Weights of a small transformer language model.
Architecture: rotary positions, no biases in attention or MLP, untied embeddings, some layers without attention, a smear gate, an embedding shortcut.
Training: a variant of Adam for these matrices, 4601 steps.
Each number is 128 + 24 x the weight over its row's rms, rounded and kept within 0 to 255. Layers, rows and columns count from 0. The size above them is the row's rms in percent of the matrix's.

# layer 14 MLP down (transposed), 2048x256, rms 0.0684, rows 852-855, columns 0-255
size [100  85  91  88]
[[ 93 132 128  99 139 156 127  74 129 127 128 101  99 110 109 145 154 119 133 140 114 118 100 158 134 154 127 179 130 141 142 133 177 128  84 155 128 146 150 139 119 130 115 154  88 132 126 152 181 100 110 146 147 109 133 120 141 105  81 157 157 118  92 151 118  82  79 113 106 134 113 130 169 162 108 126 123 179 129 113 147 130  84 105 137 135 125 113 180 139 157 144 142 117 106 130 123 147 115 144  77 121 132 120 146 115  97 128 165 134  95 170 105 127 119 147 159  95 152 118 141 116 160 169 142 118 137 106 128 127 145 153 138 137 136 142  90  95 144 153  76 143  89 119 150 109 116 103 132 113 145 153 161 123 100 118 146 158  79  96 161 168 108 120  78 143 101  86 138 129  80 119 134 128 139 125 116 133 116  92  96 111 126 137 154 171  93 145  89 149 150 115 104 143 151 135 120 147 120  93 145 154 166  81 140 138 113 125 153 144 111  90 144 129 140 121 101 134 116 119  97 122 132 139 176 118 150 158 142 132 127 183 155  92 104 139  90 120 171 126 130 126 141 128 178 102 117 134 155 110 182 144 118 164 129 115]
 [150 179 150 103 133  87 128 115  72 142 130 114 130 132 121  91 145 156 111 119 137  90 105 109 145 134 127 129  98 189 142 135 103  66 171 139 101 150 120 117 110 146 151 109 154 143 151 146  93 117  95 129 133 176 138 132  94 160 139 125  93 132 123 125 126 114 145 148 134 123 117 127 133 118 158 130 117 152  85 112 120 102 142  96 130 165 140 114 112 138 124 136 178 148 143 118 132 147 127 118 118 164 153 143 140 100 106 101 120  81 129 136  93 127 104 130 158 158 108 126 102 136 128 163 105 117 104 138  96 101 211 119 134 141  90 150 158 143 155 122 134 116 167 107 118 125 142 118 155  96  92 111  71 110 116 169 102 178 143 129  91 105 137 135 142 110 115 119 142 168 119  86  96 111 154 135 173 142 132  94 159  94 138 159 119 141 127 165 110 166 113 157 126 192 116 123  90 136 149 137 124 118  94 108 128 156  99 108  86 103 100 118 111 156 166 102 146 137 133 148 116 123 187 133 151 140 133 120 145  98 119 101 103 153  89 117 163 105 164 138 156 130  96 139 113 146 121 143 124 121 144 157 146 120 120 116]
 [126 100 136 142  93 125 115 128 120 139 147 144 149 134 135 137 104 160 158 130 148 121 142 116 136 116 137 157 130 146 161 142  94 149 146 158 162 121 130 115  81 119 158  97  67 106 143 144 167 117 159 131  78 152 135 117 122 127 166 123 156 168  93 125 110 109 102 106 126 172 105 164 187 123 162 107 127 132 149 135  94 161 115 147 112 142 132 104 179 105 112 159 146 121 134 110 150 142 116 130 124 127 114 172  91 134 139 129 115 133 130 153 110  71 162 174 154 134 122 142 127 124 111 144 148 122 115 148 116 130 181 115 155 105 113 156 157 144 116 118 133 121 157 151  81 142 136 119  83 114 115 132 100 102 163 140 134 160 123  96 126 119  98 105 131 145 140 149 128 121 115 139 115 129 163 123  87 137 108  80 138 110 167 140 115  93 149 130 150  97 115 135 132 178 108  55 123 170 134 114 135 107 107  99 148 147 138  90 118  78 142 109 140 150 131 114 147 149  99 151 158 124 119 117 124 109 146 108 119 125 105 144 114  74  53 166  98  86  81  90 124 117 103 151 130 131 101 140 152 161 135 130 154 128 138  89]
 [121 127 181  96  75 143 128 124 104 177 108 125 119 102 129 109 145  84 135 169 140 142 149 110  86 101 125 151 135 172 147 116 115 132 164 119 114 126 124 101 157 114 144 178 109 102 121 115 105 152 138 133 104 153 122 136 127 166 119 131 162 145 113 158 130  91 149  80 106 145 136 167  95  91 129  99  81 167 160 156  95  73 146 108 154 112 140 137 144 152 110 113 118 133 129 144 115 179 137 115 161 109 135 122  81 141 174 115 187 117 112 128 104 135 167 156 117 145 156 109  98 134 129 189 174 110 146 133 142  84 126 112  91 139 153 120 107 116 105 122 143  91 107 153 125 127 164 154 141 130  92 108 165 133 152 148 123 162 115 141  98 163 147 124 129 146 111 123 170 127 138 127 140 141 114 113 152 152 137  99 118  93 102 135 126 158 128 130 118 159 143 102 162 106 145 130 165 155 131 118  75 133  63 144 102 136 122 145 133 151 125 126 149 125 120 106  92 115 135 148 153 124 124 111 126  66 157 138 131 127 126 156 126 144 115 147 109 123 123 103 124 113 105 129  77 142  94 144 140 130 133 125  66 126 100 118]]
# layer 14 MLP up, 2048x256, rms 0.0772, rows 853-856, columns 0-255
size [ 83  94  96  91]
[[140  91 144 141 125 174 126 107 131 124 144 185 143 127 148 106 133  97 140 107 122 153 134 131 138 108 139 107 144 122 145 110 158 181 152 119 138  70 140  92 141  96 135 129 118 154 103  78 128 133 114 133 118 127  94 128 147 110 127  90 166 120 112  97 150 126  90 136 149 154 223 134 127 156  80 127 139 147 106 142 122 115 134 155  97  92  89 172 126 127 142 102 136 125  83 165 144 124 137 121 133 150 115 117  94 210 141 123 182 137 132 128 132 109 144 146 123 122  92 128 115 107 111 101 165 125 161 112 141 157  84 156 136  85 116 119 113 152 141 138 130 122 151 149 178 101 117 122 131 130 147 127 172 143 103 108 128 110 118 164 138 156  63 138 116 106 139  83  62 110 101 174 164 120 118 152  86 147 133 135 104 151 138 133 147 108 109 153 143 129 112  95  92  82 161 118 135 127 108 162 100 131 157 119 125 130 143 140 125 130 144 138  91 125 103 133 115 103 151 105 121 101 101 126 107 105 113 146 167 147 121 142 132 101 100 150 120 117 106 123 134 101 164 139 140  81 125 132 144 131 155 114 137 130 138 139]
 [127 177 132 163 138  98 103 126 149 129 104 115 138 154  77 170 138 123 130 125 131 117  79 113 136 113 118 116 151 131  90 162 173 152  93  96 106 156 105 125 136 131  84 116 137 111 141 131 115 132 111  87 170 152 106 124 126 117 136  98 120 152 153 121 140 131 136 126  91 155 151 129 175 112 141 210 134 143  90 145  91 112 104 122  89  74  85 137 133 144 153  95 105 104 147  96 122 149 133 132 158 138 139 117 135 133 114 119 137 118 144 134 134  81 151 162 116 142 119 116 114 101 112 118 144 125 115  92 129 121 130 146 148 121 172  83  75 130 143 121 106 129  88 147 124 127 136 138  99 111 138 112 140 100 132 153 106  94 105  93 123 145 111 161 151 112 124 106  95  93  90 176 105 119  93 162 176 124 139 144 186 128  94 157 162 158 120 108 170 158 124 123 129 119 124 123 109  77  99 106 136  96 104 126 124  91 137 143 145 151  95 123 119 149 150 123 141 111 154 114 122 138 141 162 113 137  83 145 150 129 108 139 154 128 140 165 139 128 161 150 129 146 124 116 137 149 159 149 156 180 139 129 144 194  98 142]
 [119  83 140 156 147  94 117 132 110  93  86 124 137 131 119 111 128  85 138 117 108 102 136 105 143 147 152 112 135  93 106 114 158 125 122 113 138 114 132 112 104 152 113 110  92 139  92 106 127  93 114 126 163 130 113 173  82 150  99  90 121 164  85 154 151  90 135 168 104 172 129 140 194 171 142 165 107 115  88 133 156 136 113 110 142 160  91 136  72 142 107 146 121  95 139 129 128 139 129 115 134 140 122 173 145 121 146  98 153 136 144 129 127  99 132 140 144 108 112 137 128 147 114 103 120  99  82 127 127 131 131  99 160 132 174 144 116 168 118 170 148 128  90  93 101 128 141 122 167 137 150 109 173 129 151 160 131  88 104  86 140  88 109 121 155 153 150 127 119 129 129 116 146 132  99 126 155 165 106 172 115 160 109 141  85 109  94 130 156 119 135 161 100  84 145 130 137  97 159 116 145 154 153 103 109 136 114 121 114 120 115  81 103 145 154  69 119 125 117  90 122 131  85 141 118 142 136 107 145 117 130 114 163 126 149 121 134 140 125 192  95 107 153 111  94 117 150 122 120 148 162 173 150 144 125 138]
 [126 127 141 142 105  84 122 112 112 113 131 127 136 130 157  85 125 149 135  64 121 106 110 141 143 125 107  93 120 116 153 122 127 114 134  83 185 191 144 138 147  98 170 140 142 158 117 113 131  96 160 109 143 123 126 122  97 120 124 113 110 160 146 143 103  92 134 122 131 128 151 199 121 142 129 102 160 148 133 136 147 139 149 117 117 116 131 133 156  95 120 128 142 135  89 118 113 136 118 126  92 155 123 116 108 155 114 101 113 106 130 127 175 147 137 140 127 101 169 185 126 113 106 123 132  82 166 123 102 141 138 101  84 116 137  77  97 168 112 128 135 148 129 108 173 111 145 116 140 107 138  82  91 157 113 110 147 172  97 128 123 140 122 160 107 145 135 128 119  89 143 139 104 115 152 128 159 140 160  80 147 111 140 116 183 134 108 121 149 134  90 131 134 129  88 119 145 129 169 126 130  73 100  88 132 142 171 110 141 147 112 158 114 157 127  72 174  88 105 119 118 114 129 113 110 182 103 110 106 139 136 162 105 123 108 131 149 112 112  75 164 140 103 141 139 109 148 153 113 133 156 121 152 119 162  93]]